{
  "positions": "learned",
  "lr_head": 0.00912,
  "train_tokens": 278500000
}
Each number is 200 + 20 x the weight over its row's rms, rounded and kept within 0 to 999. Layers, rows and columns count from 0. The size before them is the row's rms in percent of the matrix's.

# layer 12 MLP down, 128x512, rms 0.0783, rows 0-108, columns 64-127
099,194,202,204,176,220,203,226,201,170,154,194,173,219,187,224,178,211,202,184,211,219,193,220,161,198,225,199,203,180,192,224,240,211,183,208,175,163,183,203,208,196,176,205,216,194,210,212,200,200,185,227,175,259,184,224,226,189,232,214,190,181,184,205,178
106,192,202,207,171,216,169,181,196,190,217,242,207,210,212,184,201,146,238,207,238,205,228,222,199,218,199,207,187,202,219,197,247,185,210,205,213,200,218,226,211,201,187,214,181,239,191,230,192,202,227,206,209,200,207,186,223,199,201,190,224,171,201,172,174
097,214,181,222,209,203,220,184,180,204,223,196,212,195,202,192,203,216,212,215,237,228,228,161,225,265,211,184,211,205,191,242,213,192,207,191,231,215,225,214,207,224,177,219,209,179,191,205,193,215,245,185,190,197,199,207,167,179,188,222,236,177,209,207,221
094,201,192,216,198,194,193,206,195,196,181,180,183,198,205,160,176,163,197,219,168,205,178,234,209,193,231,200,203,186,234,189,195,216,209,189,197,237,211,168,189,212,200,176,191,170,212,214,189,211,216,213,223,192,195,187,193,222,201,204,180,239,235,220,178
101,238,218,166,199,190,243,214,190,196,215,196,191,192,215,187,204,217,235,182,215,198,227,204,213,201,181,212,168,225,189,189,215,193,192,181,189,219,211,186,167,238,202,169,197,166,215,209,213,198,204,180,204,202,184,220,194,192,201,180,175,208,191,212,208
097,176,204,215,190,191,210,188,204,196,223,193,217,201,228,216,211,211,191,191,185,197,191,205,213,184,200,216,194,165,190,182,185,191,202,190,209,197,202,185,206,185,244,192,193,181,199,179,197,217,191,184,200,186,228,182,197,177,195,187,164,224,206,214,162
106,228,179,215,164,199,226,227,200,192,204,166,198,155,186,181,218,210,173,220,187,216,207,151,189,209,172,188,192,170,162,168,190,172,201,194,209,186,188,194,202,223,209,179,219,192,222,192,208,204,208,205,207,204,168,186,202,197,175,183,208,189,184,230,176
099,162,223,198,187,209,211,185,188,218,184,171,216,183,195,211,183,211,213,203,205,184,185,215,197,220,203,212,179,174,187,198,186,253,210,182,206,206,197,197,224,190,262,196,169,221,190,199,209,196,184,205,198,205,155,209,196,208,195,204,208,196,188,209,152
098,205,203,206,199,190,216,181,173,223,198,224,206,201,194,191,195,174,207,187,207,226,219,187,213,177,175,207,217,174,185,186,226,209,202,212,204,183,200,226,164,219,211,200,197,205,199,190,197,164,192,180,188,224,192,222,192,226,208,200,209,188,238,175,215
096,179,199,231,192,201,172,187,212,198,183,212,189,183,166,183,142,198,174,164,200,214,217,195,209,204,246,218,206,209,204,211,229,202,199,221,172,194,197,195,164,161,226,207,204,209,209,166,175,199,203,173,186,206,195,205,203,226,207,221,183,194,192,159,237
096,171,211,194,204,175,176,161,216,182,192,226,229,205,211,224,213,197,188,169,213,181,220,182,198,213,198,237,208,184,199,203,174,183,202,192,184,217,198,153,220,215,233,215,204,166,188,212,199,185,193,216,185,194,201,228,181,229,186,211,214,242,200,191,209
097,211,227,215,202,210,210,213,168,222,251,234,178,202,190,189,164,180,145,185,234,209,234,146,199,237,182,182,229,191,192,199,204,181,208,204,181,220,211,204,204,164,172,242,228,188,209,207,183,219,217,193,203,196,193,199,231,210,195,202,190,202,193,207,175
098,213,180,194,207,205,204,167,216,186,212,215,231,190,174,172,191,196,180,168,202,204,211,217,150,195,202,192,249,193,179,169,192,192,198,174,231,198,198,224,192,187,205,183,212,197,219,218,205,211,223,240,193,203,194,200,235,207,226,184,209,215,195,208,187
094,206,206,198,196,195,192,182,205,214,184,214,185,223,199,183,200,194,197,221,210,176,200,170,200,183,190,217,191,197,187,237,209,199,181,189,225,220,165,202,187,170,202,171,201,182,198,203,178,181,200,206,215,162,255,201,223,209,197,200,141,202,202,177,219
104,186,228,197,192,175,214,170,188,204,180,188,197,181,187,216,191,187,211,194,233,219,239,214,185,206,210,195,170,199,210,217,185,200,205,209,206,191,214,200,201,193,209,186,177,192,170,182,171,191,208,211,203,178,231,203,216,189,225,221,156,207,194,172,187
097,213,198,193,221,198,210,202,197,179,187,192,205,166,163,210,194,227,218,175,271,198,232,219,196,191,214,151,197,216,184,244,214,235,199,159,194,204,186,172,208,201,213,182,183,236,193,196,202,212,191,248,216,213,181,158,172,219,192,232,187,180,236,185,193
098,179,179,188,205,198,239,204,219,178,167,201,182,212,219,210,226,223,187,185,183,242,164,192,195,212,217,192,196,184,175,193,201,219,201,192,204,223,234,179,245,177,202,193,199,227,231,201,200,235,213,180,211,197,225,180,214,214,175,196,173,197,170,221,175
097,215,214,202,182,184,201,219,203,201,211,225,204,196,197,211,193,244,159,174,183,205,186,184,211,224,205,216,205,222,195,201,206,219,193,178,184,154,184,193,195,224,185,211,203,225,186,219,171,209,220,188,189,167,195,203,206,210,193,195,183,228,211,234,187
099,179,195,178,195,174,206,189,209,182,197,228,198,181,178,184,246,218,179,192,206,204,208,191,193,183,177,206,210,179,201,185,190,200,200,197,163,144,219,234,199,236,220,194,192,186,206,175,184,195,179,202,155,203,179,201,202,195,189,224,211,204,222,218,216
099,205,198,194,236,214,224,177,199,210,199,192,191,198,218,186,200,170,207,209,230,227,178,196,220,199,187,151,213,201,199,182,193,186,199,167,169,194,218,188,217,183,205,192,185,202,196,201,181,211,196,190,191,168,205,191,199,206,162,192,177,197,222,184,201
097,197,208,172,210,186,228,174,174,203,196,195,180,225,192,235,190,216,192,223,208,181,214,188,197,178,183,188,199,197,197,212,151,193,219,206,236,200,178,176,195,205,233,240,160,216,204,169,227,193,217,209,184,215,188,214,185,192,205,207,195,225,206,174,185
102,197,235,198,208,181,199,248,209,171,214,224,233,212,209,177,173,161,210,220,246,168,216,204,215,203,206,198,208,195,186,198,181,220,196,218,167,178,183,245,193,188,206,198,191,185,249,192,204,195,214,216,184,212,172,198,181,217,199,179,172,208,188,221,204
104,196,186,192,195,190,208,192,214,184,200,178,202,187,192,206,185,198,143,175,170,185,194,186,249,194,221,207,176,219,199,239,184,208,199,219,174,221,157,217,232,206,183,215,203,221,159,243,199,181,199,226,198,214,151,199,193,200,214,163,191,178,220,220,185
098,219,190,189,205,192,204,202,234,229,212,205,204,194,215,167,185,204,198,189,207,231,198,194,202,244,175,199,228,212,251,199,175,188,211,211,202,196,188,178,194,211,181,226,206,216,195,155,206,234,187,221,191,190,199,204,177,208,175,184,179,172,186,210,194
100,189,178,170,213,203,221,200,225,239,242,201,199,230,223,195,210,175,188,187,177,181,196,195,189,195,184,203,199,175,208,200,244,213,188,220,223,189,191,221,188,174,204,172,179,227,226,228,188,201,180,194,222,227,203,198,205,197,231,187,173,211,217,232,213
097,225,218,229,183,201,219,213,212,220,187,183,183,178,166,188,206,246,196,186,205,221,206,201,200,215,184,194,203,214,218,212,210,263,190,185,179,203,207,168,215,189,215,216,220,214,196,221,219,237,188,148,205,227,176,186,188,189,189,226,190,195,182,179,221
095,212,203,197,197,228,192,176,226,219,175,200,182,227,194,261,179,216,200,211,201,182,193,202,185,180,191,198,199,204,221,214,207,177,220,206,193,200,220,192,223,230,180,194,199,217,230,159,197,195,219,189,225,186,193,173,215,216,193,171,220,185,213,194,218
101,174,211,174,190,203,229,161,183,157,215,164,223,208,216,185,217,187,188,204,206,250,207,210,216,201,235,191,190,187,179,180,184,174,210,206,198,195,240,216,163,193,239,219,178,217,214,222,205,186,204,188,209,182,187,196,194,237,207,208,180,186,201,216,220
102,191,217,221,174,178,197,216,214,196,200,192,218,180,190,179,188,210,164,207,186,174,190,223,197,207,168,186,174,231,188,169,211,138,220,178,204,224,219,180,217,208,194,184,217,186,201,220,226,189,204,201,218,192,182,210,210,185,236,212,152,214,228,181,212
100,220,205,189,212,229,207,219,198,166,235,210,181,198,184,217,209,190,158,176,195,189,168,213,219,219,175,204,184,181,143,205,216,231,202,186,198,211,190,198,176,196,217,185,185,210,196,173,196,224,220,179,189,171,194,180,202,222,200,203,194,194,191,218,211
099,203,206,167,220,173,216,171,203,180,208,209,223,207,197,235,235,238,209,196,222,225,217,159,190,236,168,166,201,199,211,211,211,171,181,172,195,189,193,200,194,206,174,201,201,186,181,221,205,210,181,174,202,227,179,193,197,203,213,248,217,196,164,171,184
098,190,172,188,180,195,225,170,179,199,202,199,185,209,227,182,204,176,189,202,208,183,226,223,218,199,221,211,169,202,222,201,238,206,192,213,207,190,205,235,242,199,189,227,176,169,209,219,208,198,209,154,182,175,179,213,170,192,197,212,196,180,188,216,222
099,201,196,161,185,214,209,222,225,187,163,209,158,216,181,230,192,220,182,227,249,194,217,201,240,184,183,196,198,215,187,219,178,223,179,169,209,220,173,242,187,182,174,202,202,168,223,195,195,196,185,199,191,208,227,170,204,212,159,211,202,200,193,195,220
101,209,220,191,224,210,232,240,195,165,231,197,195,183,185,188,176,200,188,202,222,204,198,215,233,209,180,189,199,197,202,208,206,179,200,182,206,193,149,186,163,198,218,218,187,193,220,202,183,222,205,239,213,182,209,200,190,200,183,181,219,200,195,236,177
097,164,213,204,174,210,232,208,186,187,217,213,202,202,235,222,196,182,204,240,219,180,200,203,198,209,163,177,210,207,223,240,202,218,205,216,189,219,239,213,274,184,240,193,169,219,179,185,218,183,176,252,201,206,190,198,196,233,187,204,187,216,203,200,195
101,207,193,194,239,208,217,193,236,222,194,242,190,203,191,206,199,215,200,198,151,221,202,211,202,239,218,170,205,212,219,206,232,173,202,194,174,220,213,207,203,170,192,226,183,212,189,196,228,215,212,179,181,204,210,202,184,198,202,217,197,221,179,210,200
098,219,209,199,184,173,195,189,179,213,237,166,254,180,213,241,244,184,211,192,178,195,183,221,200,182,171,195,191,213,192,179,198,182,203,217,169,225,207,208,207,186,156,189,191,205,190,205,176,201,189,175,203,208,188,181,221,191,218,220,190,168,226,208,224
096,160,184,204,222,218,224,187,196,184,210,192,195,200,221,193,202,218,171,193,212,238,211,192,215,152,223,186,223,221,192,201,206,167,195,182,196,183,197,189,175,174,168,242,200,198,241,171,175,168,203,235,176,188,230,182,211,200,213,210,198,193,211,175,227
097,167,195,205,211,204,218,190,169,193,196,212,205,194,188,168,204,168,191,223,182,220,188,198,194,199,227,245,171,210,181,213,193,237,216,199,176,201,188,233,192,195,199,203,189,219,222,186,218,203,205,209,191,173,219,224,208,192,208,201,202,226,209,204,183
097,216,217,206,193,182,183,207,212,159,213,221,174,218,182,231,231,199,150,225,192,191,165,201,212,208,182,185,207,171,173,179,230,203,232,188,203,189,160,158,222,219,190,215,187,182,188,170,175,193,249,190,198,237,209,199,202,211,183,197,221,238,192,194,168
102,184,220,200,224,188,189,210,198,173,208,179,196,190,203,205,214,202,195,197,222,241,212,213,225,201,174,179,210,233,213,187,200,163,173,217,202,184,200,203,182,218,212,201,196,202,219,167,227,228,187,176,210,189,205,188,212,238,180,192,171,204,177,214,263
110,198,180,180,205,188,234,213,204,165,219,216,143,208,200,215,183,226,200,183,233,207,233,222,211,200,207,199,210,181,213,193,205,178,211,178,212,214,190,195,218,195,225,212,209,200,231,217,223,192,185,174,208,197,203,167,186,199,216,161,172,217,182,216,151
097,214,190,235,201,253,180,198,216,210,241,192,198,204,205,214,180,189,199,180,211,194,171,238,229,181,188,202,210,175,229,206,222,191,259,203,236,227,178,255,248,181,193,188,211,222,184,193,219,205,201,173,199,234,185,171,181,218,187,207,182,206,197,234,195
102,180,168,212,160,238,179,162,208,197,180,209,233,161,213,227,201,179,168,198,198,176,227,172,224,228,198,224,218,202,208,217,182,218,169,213,206,202,183,173,238,195,229,182,220,186,207,195,232,216,185,179,208,231,199,191,205,186,197,175,191,165,207,184,217
095,162,231,207,210,237,198,221,224,211,201,197,206,216,200,214,202,177,186,221,216,238,202,207,208,222,203,206,202,205,197,214,208,209,221,243,199,175,227,198,188,201,190,185,203,179,182,230,217,235,169,225,199,221,204,200,187,204,170,245,196,184,202,208,212
096,176,166,205,196,202,205,212,189,213,185,217,220,183,193,201,217,192,187,217,230,189,216,176,180,186,187,196,220,195,183,208,187,152,204,216,203,183,204,207,207,217,167,185,193,207,188,166,205,194,195,197,228,218,199,175,196,198,196,177,232,165,221,224,217
106,141,210,175,221,206,207,174,217,195,183,263,205,186,210,196,168,207,244,200,197,214,191,175,198,194,180,192,216,207,209,193,198,210,207,185,229,223,195,213,218,167,203,230,183,206,193,182,197,227,211,183,258,214,214,201,194,229,211,183,213,210,242,192,191
097,204,205,182,227,207,197,185,211,210,197,212,207,187,205,204,186,200,168,229,202,221,222,209,235,176,213,184,197,250,214,242,173,155,191,227,226,182,244,208,172,196,178,203,197,179,161,175,184,235,167,202,208,211,228,225,210,202,175,196,190,194,209,199,236
117,161,205,196,191,203,158,189,224,218,139,178,221,214,218,201,176,190,192,216,176,144,198,202,206,245,208,188,201,183,199,233,232,197,201,203,203,241,174,186,196,174,196,176,258,188,203,206,185,228,173,194,225,193,218,209,204,210,179,203,216,195,232,200,181
101,204,216,183,186,211,232,185,208,215,182,217,188,196,177,210,236,207,219,201,202,198,185,203,188,197,167,206,193,192,210,202,191,188,180,187,186,185,185,234,251,233,213,199,207,174,179,208,178,211,197,205,210,174,188,229,205,205,212,212,179,220,201,173,216
099,225,192,248,229,205,211,246,234,213,212,217,151,214,203,217,190,161,204,228,187,183,190,162,200,216,170,186,192,176,187,207,197,202,193,221,169,237,214,194,174,203,212,218,178,233,241,200,152,166,177,221,221,215,208,196,201,188,194,238,211,223,197,215,189
100,198,184,174,196,201,191,177,177,223,173,181,208,213,217,214,185,217,187,155,175,239,209,214,213,182,215,178,192,208,259,208,202,253,206,188,192,199,229,219,204,225,183,211,225,233,222,208,208,213,175,193,192,186,201,182,201,225,195,200,178,219,210,214,204
098,201,220,195,215,187,221,244,220,209,188,203,190,191,198,209,225,214,199,203,232,182,188,214,184,191,192,207,183,210,184,190,231,219,184,216,225,191,194,185,229,190,190,228,207,221,188,187,223,216,192,206,184,199,206,183,187,190,192,233,196,202,225,208,178
098,242,235,197,174,188,236,182,208,214,202,218,175,205,194,182,173,221,246,239,204,144,237,241,190,183,186,184,197,213,189,179,192,197,229,201,201,190,203,194,226,219,226,222,212,187,234,170,210,220,190,185,184,220,224,207,180,193,219,206,222,178,178,215,188
097,222,188,191,179,179,195,182,187,202,211,218,248,218,190,182,236,200,194,257,211,192,177,193,195,182,181,156,200,190,197,189,215,200,190,193,174,184,185,170,198,215,203,203,202,219,202,158,205,179,243,202,206,240,171,192,197,205,230,210,168,230,188,205,169
098,179,205,181,190,209,173,208,183,177,203,177,204,206,192,226,183,188,165,204,195,220,203,197,208,185,172,191,205,247,199,196,213,208,249,228,189,238,200,205,255,182,173,223,200,240,202,158,247,203,189,208,187,214,173,211,206,155,203,179,178,187,203,182,230
097,174,182,211,202,192,165,218,158,198,218,203,182,211,193,181,191,227,235,171,190,163,195,214,207,182,219,199,192,202,196,192,174,209,198,168,189,194,192,211,221,167,196,234,181,217,205,233,214,213,229,203,190,167,176,194,170,246,187,215,214,189,205,236,203
101,238,195,208,219,198,184,200,198,222,197,178,200,194,217,230,190,208,215,203,198,215,188,211,194,200,194,162,183,173,193,229,237,204,219,188,226,175,201,227,164,168,129,238,189,213,227,201,178,241,161,215,234,225,173,184,180,192,201,229,218,186,209,205,208
105,216,206,205,202,184,210,186,186,194,197,219,217,163,194,189,182,212,207,230,211,166,218,200,223,191,198,173,210,221,176,242,200,204,215,197,174,213,220,190,206,201,207,207,178,189,190,228,214,186,207,184,226,245,182,190,201,221,188,184,221,197,166,167,189
100,204,203,220,181,209,233,186,197,209,209,196,190,187,186,208,205,216,195,235,191,184,199,183,190,226,192,220,218,194,188,220,171,182,181,201,182,205,211,229,215,201,202,152,198,179,200,221,206,240,181,188,177,218,196,198,200,250,196,188,179,177,206,183,211
104,224,200,186,185,208,201,186,229,238,164,207,224,164,207,183,207,200,212,217,204,159,160,203,180,230,185,163,215,226,180,190,140,205,198,172,204,170,239,196,168,197,213,167,196,201,181,177,184,177,211,195,207,220,232,195,183,200,220,227,194,223,171,168,212
105,224,205,192,229,166,205,192,215,192,217,199,203,185,204,203,209,218,188,236,174,172,175,230,225,224,218,240,189,187,227,208,153,168,200,195,211,183,218,148,215,180,199,214,169,228,223,178,172,201,184,237,198,186,172,200,240,198,174,218,198,209,198,189,185
112,240,173,186,172,188,192,194,182,186,209,188,169,216,205,210,207,208,219,200,143,198,186,191,185,203,218,207,195,217,221,173,162,222,189,184,151,229,219,220,192,206,181,204,176,204,204,205,201,187,170,208,199,169,178,221,178,210,228,169,224,198,186,177,212
103,204,224,172,216,216,197,221,172,211,174,203,196,179,226,191,165,219,182,211,160,192,211,196,192,222,213,202,169,178,217,210,180,204,196,181,201,227,228,192,202,160,215,204,198,238,219,202,201,210,178,208,159,192,219,214,202,199,203,185,190,227,199,181,169
102,218,213,217,199,210,195,202,203,190,210,185,193,200,194,198,203,201,163,231,206,222,198,196,184,190,225,150,213,204,200,237,211,202,205,223,191,216,186,165,197,191,201,239,218,197,156,208,226,228,202,203,185,210,173,204,221,184,204,184,209,204,201,206,172
098,207,177,196,168,205,202,196,184,188,173,207,176,207,191,198,189,198,150,221,163,207,199,185,184,224,151,190,206,209,220,187,224,190,169,216,184,212,176,153,184,186,168,211,224,186,200,203,211,225,195,224,234,171,210,196,176,174,200,180,217,219,183,203,176
097,198,182,184,224,197,222,214,226,193,227,183,175,195,187,245,235,199,159,201,189,210,208,176,176,188,164,236,195,201,171,233,175,209,211,216,227,225,213,220,204,164,199,143,180,168,205,196,171,222,234,175,189,189,228,187,198,176,214,187,244,201,180,228,187
100,211,235,206,186,226,169,212,198,206,232,209,216,147,181,231,180,229,213,197,209,174,207,219,196,225,200,189,222,183,190,178,188,145,169,210,160,156,201,199,203,194,202,207,204,190,200,168,182,242,201,216,230,190,197,174,207,188,199,135,191,212,180,217,201
093,206,196,214,218,222,185,161,201,210,189,231,165,200,185,250,221,154,225,190,201,231,209,199,201,209,171,211,210,229,183,198,209,186,215,186,180,220,229,196,166,179,215,192,200,180,211,157,213,206,186,188,165,212,170,200,243,187,193,213,192,169,154,231,188
101,188,212,193,184,195,194,213,193,186,184,180,225,248,185,200,185,195,185,231,210,167,183,212,188,217,201,201,196,178,155,161,223,173,212,186,179,217,186,219,192,159,193,217,202,251,210,230,218,152,211,223,238,207,197,176,169,209,196,208,180,205,203,239,241
096,188,214,220,182,213,225,195,191,193,181,192,184,200,181,205,180,189,214,193,217,213,184,207,215,210,237,188,209,171,208,203,214,158,200,194,205,198,184,179,225,188,152,215,197,202,169,208,208,189,240,236,225,197,191,173,179,204,186,167,182,207,184,196,215
100,187,224,206,184,191,237,222,188,194,198,167,178,220,169,229,190,217,221,212,229,234,199,179,193,174,211,204,195,211,195,189,177,189,200,175,203,208,182,202,180,213,202,230,209,153,216,197,158,213,214,202,180,215,170,214,209,219,206,184,187,227,206,188,168
103,202,202,195,216,187,151,242,215,230,193,190,185,181,229,205,200,209,201,200,226,208,188,162,219,232,182,227,226,170,225,207,226,193,222,205,184,181,174,193,183,190,196,225,203,167,197,171,199,197,231,210,212,226,226,188,212,211,206,172,204,185,199,194,186
104,204,201,179,182,183,230,234,196,153,199,223,206,185,211,207,219,231,187,193,180,228,222,141,180,201,219,198,199,159,184,199,199,187,201,204,182,150,201,174,217,197,218,206,206,169,204,180,206,182,202,170,204,193,192,202,174,200,205,147,189,201,187,190,195
100,195,215,173,245,218,209,234,202,232,187,231,198,188,206,173,158,174,218,183,204,192,211,191,183,197,198,188,166,237,210,205,181,244,202,192,197,197,186,200,219,200,214,194,220,182,157,243,230,210,217,225,164,233,173,196,213,199,224,203,206,203,187,196,203
099,171,198,177,180,205,219,191,199,168,192,195,201,194,187,207,236,219,184,198,209,228,196,216,199,175,213,188,208,206,208,204,199,199,215,203,217,172,191,187,186,227,189,194,200,221,202,206,197,242,190,215,246,188,216,183,190,238,186,211,209,202,190,209,185
098,236,176,226,190,192,193,177,202,198,219,224,175,179,210,164,213,207,152,202,187,205,220,155,175,157,147,189,204,191,184,185,200,219,186,200,209,217,209,194,202,206,193,153,214,196,188,214,225,202,216,191,179,195,187,178,200,217,203,185,208,215,249,158,238
099,208,207,205,176,187,209,210,193,195,195,210,180,192,212,227,209,220,206,170,208,190,211,214,211,207,235,193,181,219,199,165,220,199,184,188,219,206,177,168,196,207,190,181,190,207,209,195,220,199,190,165,207,191,195,243,201,212,175,199,196,204,221,199,174
106,197,195,170,198,205,229,208,208,197,186,209,191,189,203,191,188,189,190,187,202,190,203,239,177,206,202,172,179,183,236,182,176,232,192,218,195,206,214,188,178,201,222,198,219,228,198,223,221,200,222,192,221,185,193,208,198,175,184,215,200,224,229,177,191
101,178,211,160,204,217,185,160,203,211,143,189,206,158,152,211,218,167,215,207,212,186,230,182,211,209,183,236,240,219,181,198,213,183,195,195,212,211,230,176,232,160,222,155,191,188,206,183,226,194,154,200,194,248,191,216,177,210,207,190,202,211,174,217,243
096,209,190,185,232,197,195,187,187,185,209,220,219,217,223,189,225,223,204,150,223,151,198,185,221,207,231,204,172,208,209,222,221,255,206,210,182,201,223,189,193,195,220,168,190,226,197,203,205,240,208,234,196,206,226,200,185,175,201,201,175,184,184,195,233
100,204,198,168,194,174,187,225,178,167,201,211,223,199,168,139,184,183,204,222,211,204,206,214,206,197,200,201,236,173,209,171,189,243,212,206,228,165,178,197,220,206,189,168,202,203,168,208,207,224,179,178,216,165,187,202,199,197,190,150,221,217,179,179,251
101,199,221,195,205,183,168,215,204,180,204,224,173,194,169,192,167,199,212,228,212,199,194,219,194,202,208,204,176,194,208,270,175,209,185,233,222,193,221,230,225,204,178,198,191,179,220,170,199,202,202,202,198,227,150,202,184,201,161,189,185,206,211,235,210
106,227,217,172,203,202,172,193,235,181,202,219,232,180,191,222,247,200,158,202,173,164,198,203,208,208,185,195,191,192,203,178,210,168,202,221,211,148,208,187,187,184,253,213,165,178,217,191,198,196,144,204,185,210,174,192,200,191,197,186,229,193,212,206,201
094,193,177,209,172,167,175,183,203,185,195,204,214,203,150,227,193,200,205,238,150,184,183,220,206,242,203,187,163,222,216,198,195,188,160,212,196,191,188,198,223,225,229,232,209,206,236,217,230,216,204,186,243,181,192,223,218,201,202,184,181,224,177,163,206
098,216,183,196,219,139,209,199,201,180,214,251,210,197,197,188,179,194,222,196,178,189,198,206,227,189,195,199,183,203,191,251,230,172,184,216,222,201,182,188,211,183,159,184,174,220,192,184,191,210,217,188,234,204,192,197,190,172,208,214,199,217,224,217,223
106,200,207,196,225,209,175,188,243,227,215,212,178,259,170,188,210,193,234,177,227,194,196,208,185,207,213,194,195,203,168,176,205,170,203,208,185,213,224,186,230,192,176,171,209,206,193,203,233,208,224,194,185,198,165,180,177,192,165,177,194,169,191,212,199
103,226,190,203,195,193,223,219,220,206,167,232,190,193,236,181,219,199,204,197,188,205,220,192,190,195,148,183,208,189,201,201,179,226,185,179,192,203,220,218,195,202,227,201,184,204,207,188,237,193,182,193,174,187,188,219,198,212,222,171,190,237,164,202,189
109,215,194,186,197,200,184,213,185,225,188,222,197,204,188,206,170,218,246,179,168,181,204,240,189,185,145,189,169,178,202,215,173,192,205,208,216,211,209,166,216,205,212,167,210,171,224,175,181,219,220,224,229,212,186,212,202,192,195,217,210,156,179,230,198
096,175,199,178,208,175,211,241,225,181,176,201,183,202,200,180,228,188,158,192,173,204,212,202,156,200,218,201,212,186,178,183,231,215,215,189,206,203,179,205,204,213,220,193,214,205,208,235,242,204,176,192,209,214,190,177,194,213,183,170,207,164,214,198,180
093,210,202,170,227,220,223,184,191,238,199,225,207,223,202,231,207,177,208,191,236,174,184,239,204,212,196,214,221,202,211,173,211,186,214,185,212,189,182,211,147,250,214,197,186,184,225,228,172,198,171,237,204,204,188,187,223,198,175,192,200,217,208,197,206
099,228,179,174,185,193,209,182,218,191,211,194,231,206,184,198,218,197,215,217,177,186,178,224,197,198,199,158,171,194,223,174,197,240,196,216,213,224,211,192,237,204,179,163,211,179,197,213,230,246,205,184,231,183,201,187,178,198,197,220,206,192,196,213,161
099,194,190,194,195,225,203,197,258,200,230,204,240,171,206,176,210,185,135,179,185,206,210,191,197,225,167,202,187,228,186,194,199,218,209,204,213,201,193,195,209,200,244,208,191,175,219,204,216,176,213,230,244,203,197,206,210,214,218,243,187,233,234,211,174
099,232,195,213,196,181,191,189,230,199,208,212,200,215,179,206,183,223,227,213,197,180,233,191,191,194,204,186,190,199,229,189,181,187,208,224,173,149,238,217,214,190,167,145,185,196,167,231,177,206,208,227,189,184,189,211,196,201,200,200,199,172,230,206,201
100,195,176,177,217,219,175,184,216,199,214,209,155,188,193,178,184,194,181,208,181,203,171,202,177,166,189,234,194,171,202,187,199,168,183,177,225,170,188,181,226,226,222,196,174,194,212,176,204,179,201,187,170,196,195,204,231,228,167,205,193,160,149,195,182
098,169,224,201,196,190,214,176,189,219,182,186,204,206,217,179,201,178,204,231,201,178,183,188,209,178,199,169,205,209,205,238,207,232,199,209,200,211,171,175,223,195,175,203,268,177,226,181,242,193,170,208,151,200,197,211,213,213,191,173,160,189,179,201,195
100,208,178,230,198,177,225,191,177,223,217,203,200,186,204,238,146,209,220,193,239,218,205,191,189,188,213,187,173,179,184,188,208,220,166,168,209,209,210,179,189,193,207,186,174,202,196,170,213,198,210,174,218,198,165,225,198,171,169,179,201,167,213,241,172
101,197,188,250,181,213,184,162,191,238,219,182,180,216,198,240,178,226,259,211,202,239,189,238,178,189,191,204,184,220,158,209,234,182,185,159,222,205,227,178,230,168,184,213,199,184,186,173,202,207,188,209,221,239,211,192,195,199,182,207,205,193,176,169,195
097,209,184,220,180,208,195,143,198,236,221,189,211,239,209,189,196,227,192,204,208,202,205,241,220,217,205,187,179,200,200,200,173,217,189,224,228,216,196,179,218,180,193,192,189,161,196,195,164,194,182,201,193,226,221,180,184,239,213,159,193,190,183,212,202
095,182,195,182,192,186,231,213,229,215,194,164,187,229,212,167,215,211,199,204,167,157,223,178,231,189,170,185,197,186,171,176,239,189,199,226,203,194,213,217,218,216,198,212,229,166,203,199,204,235,175,211,177,185,212,201,217,194,217,185,206,226,216,207,244
095,191,210,152,162,199,166,206,208,199,218,181,199,234,195,207,164,209,200,195,236,164,182,202,236,243,220,206,204,206,233,190,202,167,175,202,203,207,177,199,160,214,190,212,227,193,205,187,216,204,229,247,196,224,216,190,195,221,214,228,214,225,214,180,238
105,215,189,189,226,196,181,210,160,222,221,249,210,174,205,211,198,192,214,223,195,216,191,171,196,222,176,203,191,186,217,218,244,172,164,185,203,191,203,212,178,168,217,165,182,199,203,198,186,213,190,163,211,201,204,226,233,215,219,182,158,193,179,192,204
104,227,204,195,223,196,202,177,172,210,202,212,183,170,175,214,191,215,254,215,138,203,229,196,171,184,211,195,150,206,181,222,221,202,198,182,197,195,226,200,199,191,205,175,165,222,190,211,188,214,207,182,214,212,195,207,215,157,212,193,199,201,178,203,171
100,264,179,216,193,207,193,182,183,182,206,162,189,210,170,198,194,194,233,209,221,184,193,177,204,186,179,196,208,210,195,175,216,177,205,217,210,221,214,167,203,211,201,247,187,226,207,176,176,216,219,184,239,187,179,187,229,187,222,197,220,188,190,198,227
107,214,169,191,201,166,216,180,193,177,227,201,216,213,200,216,186,219,183,197,209,218,189,225,204,211,197,208,198,225,190,191,177,187,211,183,219,174,198,194,208,216,201,216,203,185,212,224,224,194,215,191,185,202,208,193,199,211,176,206,199,217,215,198,179
094,218,222,203,159,219,191,180,183,204,218,208,201,181,183,174,242,217,187,208,209,202,202,194,213,228,203,191,234,227,180,196,238,228,220,190,234,215,211,216,215,199,191,200,163,208,185,207,193,197,190,202,206,241,198,199,174,205,167,171,206,166,157,242,203
099,203,225,195,237,179,237,218,218,145,202,190,183,226,229,214,180,192,203,210,246,214,213,191,204,219,207,227,183,201,158,195,190,218,199,200,211,187,178,200,215,198,198,196,204,213,157,182,211,213,204,223,201,217,179,187,214,196,192,184,197,178,210,217,197
108,203,164,171,173,198,210,240,183,218,217,229,191,199,200,202,199,196,172,179,186,205,206,174,211,206,215,186,166,216,207,184,180,241,219,222,173,228,185,178,167,171,171,186,189,193,195,199,167,208,228,176,191,169,221,169,133,196,207,157,211,228,185,200,256
103,191,205,213,207,203,205,193,178,204,234,162,188,174,209,209,161,233,226,201,233,191,227,220,211,188,213,228,227,200,206,233,198,239,210,217,162,216,176,216,233,206,155,189,241,208,204,204,172,213,192,193,171,202,178,193,191,191,236,200,197,220,178,223,220